From a checkpoint of a small transformer trained on Wikipedia: normalized queries and keys, 14340 steps.
Each number is 50 + 10 x the weight over its row's rms, rounded and kept within 0 to 99. Layers, rows and columns count from 0. The size before them is the row's rms in percent of the matrix's.

# down: layer 4 MLP down (transposed), 1024x448, rms 0.056, rows 49-83, columns 128-191
# gate: layer 4 MLP gate, 1024x448, rms 0.0572, rows 50-84, columns 128-191
# up: layer 4 MLP up, 1024x448, rms 0.0564, rows 50-84, columns 128-191
down49 094:57 54 51 44 62 40 50 53 49 44 50 35 52 61 26 48 38 52 70 40 28 48 50 51 48 65 38 62 51 66 68 57 50 51 46 35 58 57 42 29 41 56 39 73 60 55 42 43 54 51 37 55 40 32 70 58 54 39 47 47 46 36 47 56
gate50 102:31 66 58 29 37 48 44 49 52 45 60 60 45 52 59 55 56 48 45 39 62 59 46 53 54 52 39 48 53 50 57 52 41 56 53 45 53 48 51 34 46 48 57 50 63 53 56 46 48 49 58 38 50 55 34 55 48 49 52 38 54 61 61 60
up50 108:46 49 36 35 76 52 45 67 33 36 42 57 45 58 48 53 49 65 47 32 54 50 67 42 63 52 46 50 54 45 48 62 44 36 54 49 68 40 35 36 55 48 62 44 61 49 60 67 58 64 48 55 42 45 36 59 42 46 49 51 53 67 38 47
down50 102:46 39 50 43 56 46 37 60 58 72 48 53 39 62 65 49 46 37 39 52 49 38 54 45 49 50 51 53 68 49 38 48 42 36 26 58 44 42 52 53 51 60 55 31 59 53 63 50 52 63 59 49 51 30 38 41 63 47 51 67 58 39 54 52
gate51 102:65 46 59 44 34 64 41 64 53 43 53 54 54 56 40 54 60 56 51 46 55 60 53 48 63 40 52 40 54 54 59 58 40 55 47 52 39 62 53 40 55 39 50 55 35 63 54 54 43 42 25 48 41 47 25 50 41 51 51 58 54 57 70 38
up51 101:60 51 36 75 63 56 66 61 48 43 45 35 64 40 33 38 51 52 42 55 56 40 66 55 48 41 37 57 45 59 32 66 61 60 47 40 42 47 50 58 72 54 42 48 49 59 55 57 61 55 48 36 43 47 27 38 68 61 59 57 36 59 37 57
down51 101:52 64 50 54 34 42 41 55 48 32 41 49 45 49 35 36 51 51 55 53 61 45 38 63 42 37 56 71 51 52 53 41 52 58 34 38 36 53 61 58 49 53 38 59 55 50 47 61 58 56 50 55 49 41 48 49 55 69 39 33 43 58 47 47
gate52 101:55 50 65 62 56 50 57 52 63 60 66 33 35 82 51 39 36 33 44 47 37 34 68 47 61 55 59 50 56 45 36 43 48 25 54 48 41 49 69 50 37 58 38 57 53 40 45 35 67 52 64 36 55 58 45 37 49 46 32 44 58 62 62 62
up52 100:58 44 55 49 50 53 33 37 52 35 37 58 58 46 56 48 48 59 48 69 62 51 48 68 35 34 56 71 51 50 49 57 40 50 43 56 36 58 38 51 48 50 43 53 49 51 44 57 49 48 45 50 44 49 55 48 44 41 64 50 36 38 47 40
down52 100:41 52 54 74 57 57 56 48 56 60 51 42 41 73 63 28 48 40 53 47 49 35 56 45 46 57 59 56 57 36 45 36 39 26 58 49 51 54 75 61 38 53 36 65 44 39 44 38 62 52 58 49 53 45 42 46 49 54 34 47 65 63 67 70
gate53 092:75 54 50 46 68 45 50 55 67 58 54 43 63 54 37 58 48 50 43 46 40 50 42 37 49 48 52 66 63 49 47 43 68 36 56 47 50 51 63 42 54 58 39 68 69 31 52 31 41 35 44 50 49 64 49 30 69 52 34 43 53 55 47 52
up53 092:59 46 36 68 49 52 43 43 47 33 44 54 62 55 51 56 43 70 35 43 62 64 65 50 44 35 56 51 46 49 49 49 39 45 41 46 49 72 36 45 55 55 53 61 34 40 53 42 34 33 56 52 48 65 45 58 53 52 61 56 32 41 62 52
down53 094:39 57 58 41 43 54 47 47 35 45 54 68 55 42 62 44 44 35 55 42 56 48 56 46 50 65 47 69 48 68 56 69 41 59 46 41 66 44 46 58 52 40 64 31 38 72 47 60 48 65 45 42 59 23 43 45 47 40 60 53 54 57 47 37
gate54 104:45 25 64 54 43 41 58 69 50 60 42 38 54 55 59 49 61 41 58 56 52 51 70 54 43 44 70 50 62 52 37 48 63 42 41 62 46 27 50 53 58 66 65 51 65 58 45 38 51 36 53 50 54 52 53 52 40 62 48 47 54 50 66 49
up54 106:40 62 48 51 45 52 26 40 31 56 55 41 60 69 50 38 35 41 62 38 60 57 42 32 35 44 46 56 34 50 69 51 65 44 53 56 53 60 57 44 60 52 45 36 64 63 56 44 41 73 48 61 46 58 61 50 39 61 38 61 65 45 49 57
down54 105:54 78 61 55 54 65 30 59 50 36 39 34 45 65 46 47 41 57 53 55 61 57 53 33 57 52 46 53 46 41 57 18 47 46 42 42 74 55 50 46 59 51 48 54 48 53 39 39 48 55 36 70 49 58 59 42 57 50 54 53 55 66 28 51
gate55 108:57 48 55 60 53 37 43 48 61 50 77 47 45 54 33 43 45 20 53 43 41 64 66 32 41 56 63 40 28 40 52 55 45 46 61 55 53 46 62 40 39 55 39 40 44 50 58 37 65 47 56 31 50 48 42 35 34 40 30 43 52 58 43 60
up55 102:61 63 55 44 38 55 38 47 54 42 60 59 48 35 52 40 55 47 56 57 38 56 46 54 36 49 39 55 46 48 53 49 41 48 40 33 58 54 39 50 46 37 62 60 55 37 53 58 43 61 50 36 48 66 61 49 50 27 69 39 48 47 26 60
down55 103:33 55 55 52 55 42 55 45 43 43 53 42 61 44 40 54 49 49 54 32 55 61 47 58 36 42 47 32 60 56 38 44 55 54 53 53 40 55 48 44 42 43 50 56 48 40 65 45 58 43 57 43 51 69 51 22 57 42 43 53 42 56 64 58
gate56 097:55 46 46 52 63 34 36 54 41 53 51 30 50 57 45 53 43 45 75 59 56 46 57 36 59 43 66 51 59 39 35 52 47 50 43 53 25 51 63 22 53 60 51 69 61 53 42 37 39 26 32 54 44 53 51 54 42 23 65 58 45 68 52 56
up56 097:48 38 49 63 53 45 66 40 35 55 55 54 75 37 56 66 39 55 42 63 45 27 39 66 54 50 38 39 38 34 45 59 51 57 72 38 56 31 51 43 42 56 41 57 67 40 43 54 40 32 51 54 75 61 49 47 58 56 55 51 55 62 50 35
down56 097:51 33 61 56 51 46 48 35 46 48 49 34 55 46 44 50 34 59 48 50 49 35 36 42 62 54 58 64 51 63 54 48 38 43 48 46 50 51 59 55 49 56 53 52 42 46 58 44 30 29 65 41 62 57 46 37 49 54 56 49 53 56 50 65
gate57 090:51 43 49 59 70 38 43 58 48 51 54 38 44 55 47 46 44 21 57 46 51 50 48 36 45 61 46 55 40 35 72 52 65 49 53 49 38 53 49 49 57 57 34 53 58 42 33 71 53 50 52 45 51 65 58 51 44 51 53 49 56 63 40 42
up57 090:50 68 46 36 59 47 65 43 54 49 46 47 73 53 41 23 31 55 35 55 47 50 48 62 33 62 22 38 33 47 52 59 45 44 58 58 69 56 54 57 64 54 55 49 63 39 49 67 52 61 53 58 49 52 56 55 48 52 53 39 41 72 45 49
down57 092:43 49 56 53 34 36 59 58 35 75 51 45 51 34 57 38 37 59 35 53 53 49 39 65 43 73 37 36 48 48 43 54 39 62 43 68 64 52 59 51 41 66 60 49 45 35 29 44 40 46 44 50 59 62 48 53 46 54 47 61 57 55 52 43
gate58 100:46 42 61 52 43 59 59 47 55 54 35 48 49 32 49 60 66 24 47 70 37 55 51 41 31 47 50 50 27 56 43 57 54 46 63 50 62 33 42 64 52 64 55 47 60 51 54 37 56 62 59 54 55 55 73 55 56 59 36 35 59 67 49 47
up58 093:40 55 74 41 48 62 43 35 60 47 46 53 48 47 47 42 56 61 55 41 44 47 54 70 35 42 43 41 53 68 50 46 41 53 44 46 64 53 34 55 34 28 54 30 52 40 45 55 49 51 67 52 46 57 45 51 61 62 55 67 60 47 17 43
down58 094:50 52 38 46 36 47 46 42 58 37 61 42 50 59 56 60 48 36 62 69 45 61 41 61 65 64 52 38 59 53 69 43 56 64 42 53 67 46 58 68 54 64 40 39 45 52 44 46 46 49 34 40 47 45 53 32 55 45 52 55 47 43 33 57
gate59 094:57 45 33 61 54 53 58 43 48 51 53 58 61 63 52 63 53 46 38 62 32 64 49 44 39 55 45 53 51 52 48 55 51 42 36 59 63 38 57 51 47 50 36 50 57 38 44 39 56 52 39 56 45 33 75 55 71 67 52 42 42 48 58 51
up59 093:36 43 37 63 58 68 50 46 56 45 55 48 52 47 60 43 51 54 57 33 56 46 50 57 53 66 56 55 36 50 59 45 50 41 58 51 53 65 50 58 50 40 42 39 50 75 50 54 41 45 62 51 54 36 52 60 33 69 58 56 63 48 52 68
down59 098:39 58 61 56 52 48 42 55 44 55 47 37 40 47 55 42 44 50 60 34 69 44 43 61 52 48 51 56 39 46 52 40 51 49 61 40 36 70 44 55 51 54 59 47 42 65 51 60 48 42 52 41 46 70 30 45 36 31 51 55 54 58 43 57
gate60 103:66 44 59 45 43 35 47 53 65 51 50 61 59 50 43 50 52 45 44 68 39 37 56 65 31 50 62 53 41 52 40 61 44 54 59 66 43 48 36 71 62 63 52 49 45 51 40 53 80 45 57 54 60 53 50 45 49 49 50 39 65 66 58 19
up60 101:53 41 52 39 37 37 41 57 41 61 42 49 46 47 50 35 66 65 46 42 41 60 56 61 47 53 62 59 47 37 51 53 37 47 61 51 45 49 55 50 63 66 68 49 47 41 63 67 48 64 57 66 46 28 38 75 53 44 33 60 51 61 50 52
down60 103:50 53 56 50 59 60 49 51 42 63 39 60 50 54 53 41 61 53 38 47 27 57 42 46 50 54 38 56 53 46 49 62 74 59 56 27 44 41 54 41 44 35 69 47 60 61 42 54 46 45 40 40 63 59 52 59 51 63 55 49 50 51 61 68
gate61 095:34 46 54 56 57 58 47 39 39 52 54 42 54 50 37 51 50 35 44 55 29 59 79 61 37 62 51 44 56 56 45 60 34 64 36 55 65 49 42 41 40 52 56 53 69 53 34 58 33 52 64 47 41 49 53 47 57 44 62 48 45 55 48 36
up61 089:39 56 58 37 62 57 39 50 39 37 66 69 45 56 61 47 50 54 36 55 65 42 64 50 58 57 38 58 52 63 75 59 47 53 60 37 56 60 44 43 55 38 54 58 67 71 39 50 40 61 51 55 46 51 51 48 61 70 53 62 39 42 63 48
down61 092:60 62 29 44 57 46 45 63 44 34 52 72 34 50 64 44 66 72 31 48 62 35 53 48 46 34 49 55 52 57 64 52 53 33 47 37 53 57 53 48 54 49 42 62 52 47 35 47 58 51 46 45 48 64 61 56 52 52 30 42 47 51 51 62
gate62 093:33 50 47 35 51 43 54 42 44 51 39 69 43 49 66 63 66 41 53 54 42 50 48 41 37 40 39 58 47 48 59 50 69 66 50 38 50 38 63 56 36 52 31 39 50 41 53 27 59 71 72 50 35 74 34 50 55 54 52 42 33 47 27 55
up62 092:51 54 47 71 54 37 61 40 55 45 38 57 40 48 56 64 56 38 43 71 53 42 57 45 54 49 40 46 50 41 61 58 50 49 68 45 54 58 45 42 70 48 53 69 44 65 53 34 51 39 44 59 54 64 42 48 50 57 74 51 46 51 45 68
down62 093:54 52 32 50 61 46 47 53 61 55 45 76 25 62 42 60 63 59 42 45 59 42 56 48 41 46 51 51 69 51 55 61 25 50 38 53 49 41 47 65 39 53 51 68 49 51 47 65 60 46 32 32 67 61 45 35 56 45 53 41 41 46 64 43
gate63 109:47 48 57 57 54 67 68 45 73 44 50 55 47 48 53 43 33 41 61 50 39 46 35 44 39 44 45 59 23 49 55 51 72 46 49 60 56 45 64 65 49 44 47 46 41 48 45 55 37 43 56 36 34 62 56 53 46 57 60 44 57 63 53 36
up63 098:51 41 65 55 64 55 48 43 46 58 36 37 56 53 51 59 46 67 52 49 51 70 57 53 49 43 41 53 31 48 33 55 62 69 49 47 54 59 47 48 47 54 55 78 65 41 47 44 44 38 52 56 53 53 42 41 23 53 56 55 37 44 57 59
down63 103:43 51 44 44 70 59 37 58 51 44 47 60 51 53 64 52 52 56 41 43 49 58 41 42 50 56 55 40 33 41 47 51 42 48 72 60 64 61 39 41 40 68 52 50 70 50 48 41 40 62 52 46 35 48 49 38 32 36 57 55 50 60 57 49
gate64 098:45 50 41 44 51 59 48 55 53 43 46 52 46 40 46 68 58 55 58 48 57 58 45 40 67 33 56 46 54 38 43 47 68 73 73 49 43 61 41 62 43 52 60 60 41 53 46 38 53 38 44 61 54 61 51 57 39 51 44 47 46 46 65 58
up64 095:34 57 57 46 62 46 27 62 32 55 35 52 58 65 76 42 41 48 54 72 34 47 51 48 35 55 63 50 50 57 63 59 43 54 44 47 44 56 63 50 53 54 57 35 55 47 58 72 58 68 40 43 49 61 28 55 30 43 61 45 49 57 42 48
down64 097:43 64 58 58 47 57 39 43 34 44 58 42 46 65 29 63 46 50 65 42 54 53 50 29 39 50 71 49 55 45 49 63 60 71 61 47 37 60 30 55 45 59 57 66 58 46 50 47 39 46 42 44 55 56 44 41 35 55 52 51 59 46 52 52
gate65 085:53 42 43 47 52 65 54 57 63 52 60 53 61 53 55 60 34 60 51 70 62 43 42 55 17 32 51 56 45 71 42 52 44 50 37 64 49 50 41 56 29 42 67 52 37 63 45 58 59 41 41 45 51 39 52 51 61 37 67 49 52 40 57 38
up65 081:48 50 53 62 50 32 31 59 34 46 54 44 45 57 41 45 68 49 49 50 21 41 48 57 57 55 48 65 62 47 32 42 49 58 51 48 43 46 56 49 43 55 41 42 63 69 47 59 56 44 52 35 57 32 45 76 43 60 56 43 56 59 58 43
down65 083:55 38 48 57 47 56 50 41 54 64 58 47 55 46 44 43 54 62 59 48 43 51 52 62 45 37 72 64 37 69 47 60 37 44 36 50 44 57 43 71 63 50 53 54 36 58 52 60 39 50 30 57 64 53 52 36 57 47 77 61 42 70 56 39
gate66 108:44 45 62 50 62 51 53 59 59 59 48 41 48 48 48 52 66 47 54 69 51 44 60 41 65 47 68 54 56 40 30 50 48 47 65 47 50 37 63 43 61 57 54 58 50 55 35 48 63 33 41 32 40 48 47 50 43 45 41 59 25 53 40 47
up66 113:52 52 39 64 56 35 47 53 54 60 51 42 28 33 55 60 48 36 71 50 59 36 55 71 40 48 54 48 36 63 56 45 58 46 37 53 51 38 72 45 40 47 47 45 32 57 54 65 40 49 49 50 52 59 59 42 56 56 44 39 30 48 52 60
down66 111:52 56 39 56 60 43 53 58 58 44 55 36 53 46 51 52 46 35 80 50 48 47 70 56 46 53 68 50 45 61 52 48 48 47 37 44 40 42 55 60 40 40 43 36 51 57 56 71 38 47 51 47 52 59 59 41 57 42 55 38 39 40 52 52
gate67 098:72 47 61 40 48 51 41 55 60 54 46 53 35 48 46 60 55 57 50 32 38 62 43 36 48 35 42 55 36 60 63 52 52 46 57 76 42 48 56 47 50 41 72 41 47 51 42 46 48 49 45 54 43 60 73 32 32 53 51 34 47 57 48 60
up67 107:34 41 66 39 39 46 52 49 64 63 47 63 45 39 46 61 55 46 52 42 43 53 34 41 50 45 50 44 67 49 52 57 57 47 39 41 60 42 61 52 43 61 49 46 55 47 34 60 64 51 43 58 37 59 41 50 52 62 58 51 52 64 48 41
down67 105:60 42 58 50 45 64 36 53 63 46 34 64 37 45 39 57 51 50 50 23 40 64 29 33 51 41 36 35 45 53 57 40 41 46 51 79 50 47 57 61 45 50 75 40 44 53 44 45 53 54 41 50 45 55 65 40 32 61 59 38 41 54 37 62
gate68 094:40 48 43 45 53 61 59 52 45 59 45 36 34 64 53 47 53 42 53 51 38 60 55 61 64 55 68 50 47 55 49 64 48 42 43 59 52 25 47 55 44 51 53 72 60 47 37 61 55 53 69 46 59 52 47 40 27 53 52 44 58 69 61 53
up68 095:69 50 49 38 44 42 49 57 43 37 36 50 44 50 50 57 54 37 44 41 44 68 32 56 55 52 47 51 49 60 43 46 50 53 54 44 60 67 42 40 46 62 40 31 47 50 52 68 71 61 51 51 51 50 47 44 39 56 40 37 39 51 46 22
down68 096:58 39 49 37 47 56 38 58 60 48 40 23 51 39 58 61 43 35 32 38 41 55 40 58 52 40 45 54 47 50 44 46 49 43 43 43 44 47 50 44 37 53 41 49 43 34 63 80 58 58 56 50 52 54 74 45 28 60 50 35 45 74 50 36
gate69 096:60 46 44 48 37 59 59 40 39 58 73 40 37 56 34 52 32 44 32 46 52 57 48 33 55 68 36 48 36 54 37 62 53 63 46 51 66 60 66 47 58 59 50 47 52 48 42 50 56 46 55 43 49 59 40 44 51 44 35 34 63 48 48 56
up69 096:43 61 55 61 37 38 43 57 64 20 47 61 39 58 61 34 30 40 66 39 59 46 51 49 56 66 61 40 45 54 52 59 44 42 35 57 66 64 57 39 48 46 46 46 53 43 50 50 46 58 54 41 37 50 61 65 49 38 47 37 59 44 55 48
down69 096:55 37 49 43 64 42 50 48 35 56 44 42 48 48 54 54 62 61 55 39 52 52 45 48 48 46 46 58 55 45 46 42 54 37 61 48 45 38 39 58 42 60 45 50 33 50 75 57 57 54 35 64 62 43 54 43 33 56 49 73 55 54 54 47
gate70 101:65 60 43 49 63 36 57 46 50 58 53 47 36 49 35 55 67 40 50 43 43 48 55 56 51 68 64 51 49 55 45 65 59 55 48 59 39 41 71 37 45 51 34 47 37 49 46 52 56 44 51 54 59 50 45 34 46 43 31 56 55 55 53 46
up70 101:67 48 40 50 33 45 37 52 49 54 36 61 53 53 55 47 60 29 55 59 39 32 53 61 51 47 57 51 50 50 42 56 27 38 55 52 41 63 59 26 58 52 52 54 40 54 49 53 51 51 59 40 31 57 63 41 53 21 76 49 46 62 48 34
down70 099:62 62 29 42 59 49 73 56 58 44 42 49 35 44 45 49 55 36 73 60 38 63 53 46 42 64 52 55 38 55 42 52 69 45 64 30 43 62 55 37 51 61 44 52 41 50 52 65 57 49 44 47 45 43 51 38 52 51 35 73 43 49 49 39
gate71 107:62 58 51 42 63 45 53 44 50 45 62 59 37 38 54 61 34 57 45 42 44 55 46 59 52 40 57 49 31 50 31 42 57 40 57 44 43 55 44 56 35 52 50 56 58 60 36 59 52 61 54 50 47 49 50 42 57 58 55 54 40 58 46 38
up71 099:51 57 50 41 65 62 48 39 43 59 52 55 69 57 68 51 52 68 55 52 60 55 35 56 42 38 54 56 59 60 42 54 53 53 34 54 34 57 58 50 33 47 48 66 51 61 43 49 44 50 45 72 45 50 25 47 30 58 47 46 51 42 56 46
down71 102:36 36 70 51 67 63 28 59 43 41 54 45 54 52 50 54 58 36 57 37 59 50 64 50 63 41 63 49 53 53 40 47 52 70 47 69 42 43 57 51 50 56 47 51 58 35 60 42 60 57 50 45 54 51 65 59 39 31 47 46 47 38 61 46
gate72 103:56 56 51 62 54 34 52 37 62 59 45 49 49 55 62 43 47 52 61 39 45 38 66 48 44 71 66 46 33 39 56 49 39 55 57 48 60 32 52 60 30 64 46 59 63 36 34 42 48 49 59 57 41 44 49 51 47 33 50 57 49 61 68 54
up72 096:27 54 63 46 47 50 46 48 51 39 53 43 51 58 56 49 57 48 52 54 41 35 36 49 65 52 63 35 47 56 54 60 37 34 24 33 55 47 50 42 25 37 51 53 49 59 58 36 53 65 46 55 57 41 48 38 57 60 66 52 44 41 58 39
down72 100:42 44 58 42 53 63 42 68 38 35 42 50 49 53 46 50 41 55 45 66 57 73 44 50 40 36 42 43 44 56 33 49 55 43 38 47 52 55 40 43 50 49 57 40 34 56 60 61 35 50 56 45 65 47 42 30 55 61 63 24 47 48 48 58
gate73 105:47 40 52 61 40 57 41 58 56 50 45 53 68 44 61 56 39 43 35 72 52 66 45 46 66 34 65 53 64 37 57 55 33 52 41 59 37 52 52 42 59 38 60 55 59 62 51 64 50 40 56 46 42 45 47 48 50 40 68 56 57 58 68 70
up73 105:39 61 50 57 53 50 50 56 43 42 51 58 49 58 55 45 27 55 52 33 40 67 53 47 59 45 61 42 44 60 59 51 53 49 62 75 46 54 37 44 65 55 54 50 50 32 44 47 60 32 54 47 53 43 44 58 59 60 50 75 42 38 62 71
down73 103:43 62 62 52 55 47 58 54 39 43 57 62 37 43 54 47 44 34 43 28 54 59 35 59 59 65 41 63 57 56 53 59 53 31 58 55 65 48 45 60 48 67 55 57 48 44 52 32 49 44 48 44 58 42 50 56 49 56 41 58 60 48 49 55
gate74 104:57 55 68 35 54 49 63 35 52 63 43 45 53 48 36 53 63 35 59 48 45 38 55 45 46 47 62 42 55 63 37 63 59 44 26 48 54 48 54 58 40 76 48 51 33 61 38 59 59 56 55 52 45 47 46 42 45 46 49 52 46 54 44 50
up74 109:42 62 44 56 55 54 64 57 45 57 55 52 43 62 30 46 51 48 55 46 35 59 44 32 64 51 66 42 38 55 51 55 58 29 59 38 68 21 48 62 55 43 68 63 65 45 47 43 52 51 49 61 32 33 35 63 52 50 54 40 70 54 36 40
down74 103:56 66 38 50 53 44 45 30 62 39 47 52 28 52 66 68 48 52 41 41 42 58 59 41 40 51 59 61 55 54 64 50 45 46 54 60 52 46 60 65 44 52 31 59 67 36 36 43 63 53 75 48 58 59 51 52 25 49 40 44 54 68 42 65
gate75 094:55 55 48 35 56 52 53 54 50 37 56 52 58 44 48 54 58 41 51 38 46 66 59 38 71 47 49 38 37 41 58 43 79 48 41 63 55 50 74 45 41 65 64 54 41 52 46 41 50 60 59 49 58 44 42 64 55 68 39 48 59 41 59 46
up75 088:59 42 84 52 45 40 49 58 25 44 39 49 45 43 33 48 44 46 48 46 52 59 53 48 41 55 53 39 53 41 45 50 55 47 47 51 62 54 53 53 35 63 56 46 59 38 45 44 58 53 47 43 44 64 59 59 46 42 45 35 53 54 44 33
down75 090:55 58 49 43 33 61 48 49 45 54 43 43 35 45 50 46 59 50 54 61 48 52 42 46 46 51 64 59 47 42 57 57 46 64 64 46 60 48 49 66 53 55 37 70 65 52 44 50 36 50 55 54 55 53 55 64 51 56 60 64 55 58 45 46
gate76 095:63 45 58 48 37 33 50 32 81 52 67 32 38 50 58 65 40 40 48 56 50 41 34 36 51 43 36 49 60 40 65 49 47 65 58 51 53 43 43 42 39 50 64 53 31 50 26 58 33 54 57 55 59 45 41 36 62 58 52 64 43 52 53 50
up76 095:23 43 37 63 63 56 52 53 52 55 34 59 55 42 62 41 47 57 61 52 49 47 45 33 44 71 42 64 62 56 54 57 63 33 58 46 53 49 59 52 55 42 38 64 64 28 55 48 47 58 33 52 58 39 54 44 51 49 51 30 43 41 39 43
down76 094:44 42 52 66 61 49 59 48 59 44 34 41 47 46 57 44 29 66 56 51 47 31 49 34 43 72 50 69 46 46 49 45 45 49 49 38 66 42 51 47 38 45 51 55 47 27 34 64 28 68 52 51 27 44 51 36 47 54 52 41 31 33 42 42
gate77 106:44 50 47 47 53 56 49 27 48 47 53 63 59 35 49 47 51 34 51 34 37 35 55 57 36 41 71 40 46 43 62 56 59 40 58 63 49 53 72 40 43 62 51 50 57 42 45 63 58 48 64 58 46 49 53 54 35 52 42 45 54 44 50 23
up77 102:65 62 50 42 41 47 33 53 62 50 68 61 41 48 48 58 70 37 59 58 58 59 47 30 58 62 39 55 61 54 55 58 48 59 43 39 50 47 59 48 45 49 56 47 44 64 37 48 51 48 42 36 63 54 48 45 31 54 44 50 41 66 52 49
down77 102:63 41 56 50 46 36 34 49 47 48 63 50 59 56 54 50 57 29 45 46 49 54 46 50 39 45 71 46 61 48 63 50 54 49 52 46 69 49 57 56 45 64 47 41 38 53 48 50 58 75 36 54 56 34 64 49 29 59 47 53 53 50 60 40
gate78 097:60 46 63 38 39 43 69 52 53 40 61 54 50 32 34 46 46 61 44 50 46 48 37 53 57 38 79 62 54 57 35 47 65 69 40 53 31 53 40 60 38 52 21 29 48 43 43 64 59 41 49 57 53 52 38 39 47 46 52 35 28 33 43 40
up78 094:40 36 45 31 45 53 38 52 69 47 41 53 52 56 55 57 51 41 64 46 49 66 52 64 48 35 43 44 54 50 54 46 56 53 62 70 32 47 53 53 75 49 54 43 62 38 49 39 68 58 50 38 60 67 43 55 47 43 60 56 35 63 28 39
down78 096:73 32 57 45 53 46 60 57 65 49 64 44 58 35 40 38 44 37 55 53 37 51 67 57 41 33 72 45 42 50 36 38 70 74 44 51 32 49 51 46 47 48 25 37 53 31 34 67 40 46 56 66 64 53 52 50 53 39 71 46 39 38 42 41
gate79 098:64 43 54 48 41 42 53 64 61 54 44 50 45 61 52 53 48 42 42 56 47 49 46 54 68 58 47 56 52 27 62 57 56 51 26 60 37 37 63 58 37 67 48 50 50 38 34 62 55 44 64 52 36 49 51 54 57 29 50 44 65 37 60 52
up79 105:67 53 51 47 41 51 44 55 53 40 51 51 43 33 38 41 45 50 52 55 50 55 56 32 58 47 32 58 39 51 58 52 59 43 48 55 37 61 56 55 37 65 67 47 52 48 46 49 59 33 42 38 47 61 40 52 34 52 46 59 56 29 52 53
down79 103:64 66 43 43 41 58 59 61 37 60 52 58 48 36 28 47 38 49 42 59 52 59 56 53 47 51 45 49 41 38 48 44 64 46 56 56 44 59 43 49 46 91 61 51 49 50 47 23 56 37 69 55 51 64 35 62 42 43 44 58 47 26 40 65
gate80 102:31 44 43 32 52 59 50 38 56 64 43 48 58 49 52 65 44 46 42 39 57 44 44 30 37 45 36 42 55 65 56 51 56 51 63 54 47 37 58 54 47 67 44 42 50 44 31 40 41 48 63 30 39 47 50 49 43 51 28 52 53 40 42 52
up80 099:26 68 56 53 43 52 52 61 53 52 58 43 40 63 36 43 57 39 43 50 56 61 49 50 57 61 43 50 71 50 70 55 57 60 52 35 55 49 47 60 63 44 29 47 67 62 54 34 51 56 38 33 69 59 46 58 52 58 52 33 39 58 60 61
down80 101:50 51 55 42 60 42 50 53 40 43 58 42 51 49 45 38 66 55 43 46 34 56 59 60 47 55 52 55 57 61 52 46 61 51 39 45 54 49 46 59 62 51 29 61 59 57 60 61 52 37 56 41 67 71 41 53 57 53 43 52 46 42 66 69
gate81 101:55 57 41 56 53 68 57 57 48 37 63 56 47 49 44 64 29 46 53 47 48 32 63 64 46 61 63 68 56 41 38 50 45 55 40 48 50 52 65 68 44 43 44 52 43 50 47 66 46 51 56 46 34 47 56 46 62 56 48 49 47 58 56 50
up81 097:62 32 56 56 54 65 63 61 44 34 44 51 48 34 56 67 56 60 41 58 46 46 60 51 39 58 37 49 37 61 47 52 59 54 28 50 61 37 56 57 65 38 50 66 38 39 28 66 38 58 48 57 45 54 64 64 45 55 63 40 44 54 35 58
down81 095:47 61 59 46 48 43 43 32 48 45 54 54 49 59 43 48 68 41 62 42 45 46 42 43 62 49 55 53 62 38 65 44 33 40 61 51 41 51 57 50 39 51 41 45 67 57 67 29 44 40 60 47 48 47 24 36 49 48 40 58 59 54 72 49
gate82 099:77 46 50 62 42 44 47 48 27 69 60 45 29 44 36 58 48 35 75 48 50 45 43 57 39 57 36 52 39 46 42 75 53 34 58 54 48 50 63 29 46 53 48 37 38 58 52 57 62 48 44 47 35 54 58 38 48 63 37 66 42 52 36 24
up82 101:59 52 42 48 56 48 59 49 58 58 38 59 56 49 61 53 53 41 60 64 60 50 50 51 83 58 51 46 46 64 56 60 70 55 63 55 44 55 59 54 65 39 38 32 46 57 42 43 71 41 46 52 61 58 45 44 60 47 50 46 58 60 57 59
down82 100:88 52 54 60 61 74 60 27 42 72 43 60 39 51 43 58 44 41 53 64 60 52 31 51 57 54 49 36 43 50 48 57 71 31 50 53 51 48 51 61 37 35 57 38 51 55 67 44 59 41 58 61 46 63 60 43 45 62 54 46 45 58 49 40
gate83 106:63 27 58 38 42 56 27 68 61 40 51 48 55 64 38 51 46 61 49 36 78 47 31 76 42 48 45 44 33 50 47 43 40 47 38 73 53 62 49 52 44 45 57 47 42 46 42 53 54 34 41 35 41 42 61 44 43 29 64 45 50 52 44 46
up83 110:65 44 40 36 52 51 50 61 60 48 66 61 55 49 60 52 41 68 62 58 60 43 47 57 21 53 35 53 44 46 48 47 48 32 54 64 50 57 43 41 57 48 54 37 47 28 40 48 55 36 62 39 61 33 51 51 25 48 37 53 23 52 45 45
down83 108:57 44 34 46 35 42 44 57 55 52 57 67 55 37 37 35 44 59 48 62 45 46 47 70 41 69 36 32 64 43 48 43 53 55 40 38 52 41 39 40 51 56 54 43 53 60 46 34 60 66 69 33 59 53 50 56 32 52 54 39 57 59 31 54
gate84 113:50 42 50 43 57 47 64 55 49 48 48 62 48 29 58 67 51 45 50 46 57 54 37 37 36 35 54 63 56 39 61 70 69 41 40 53 37 35 49 59 43 66 52 44 68 44 44 45 71 41 45 56 57 49 59 50 54 45 51 60 31 46 48 32
up84 116:54 41 52 50 51 42 59 43 45 62 46 62 46 47 71 58 37 53 61 48 76 55 42 26 40 48 42 56 54 26 71 63 64 62 46 53 37 50 43 67 60 48 51 41 44 41 51 30 53 62 63 51 77 44 62 44 61 57 48 52 56 46 46 41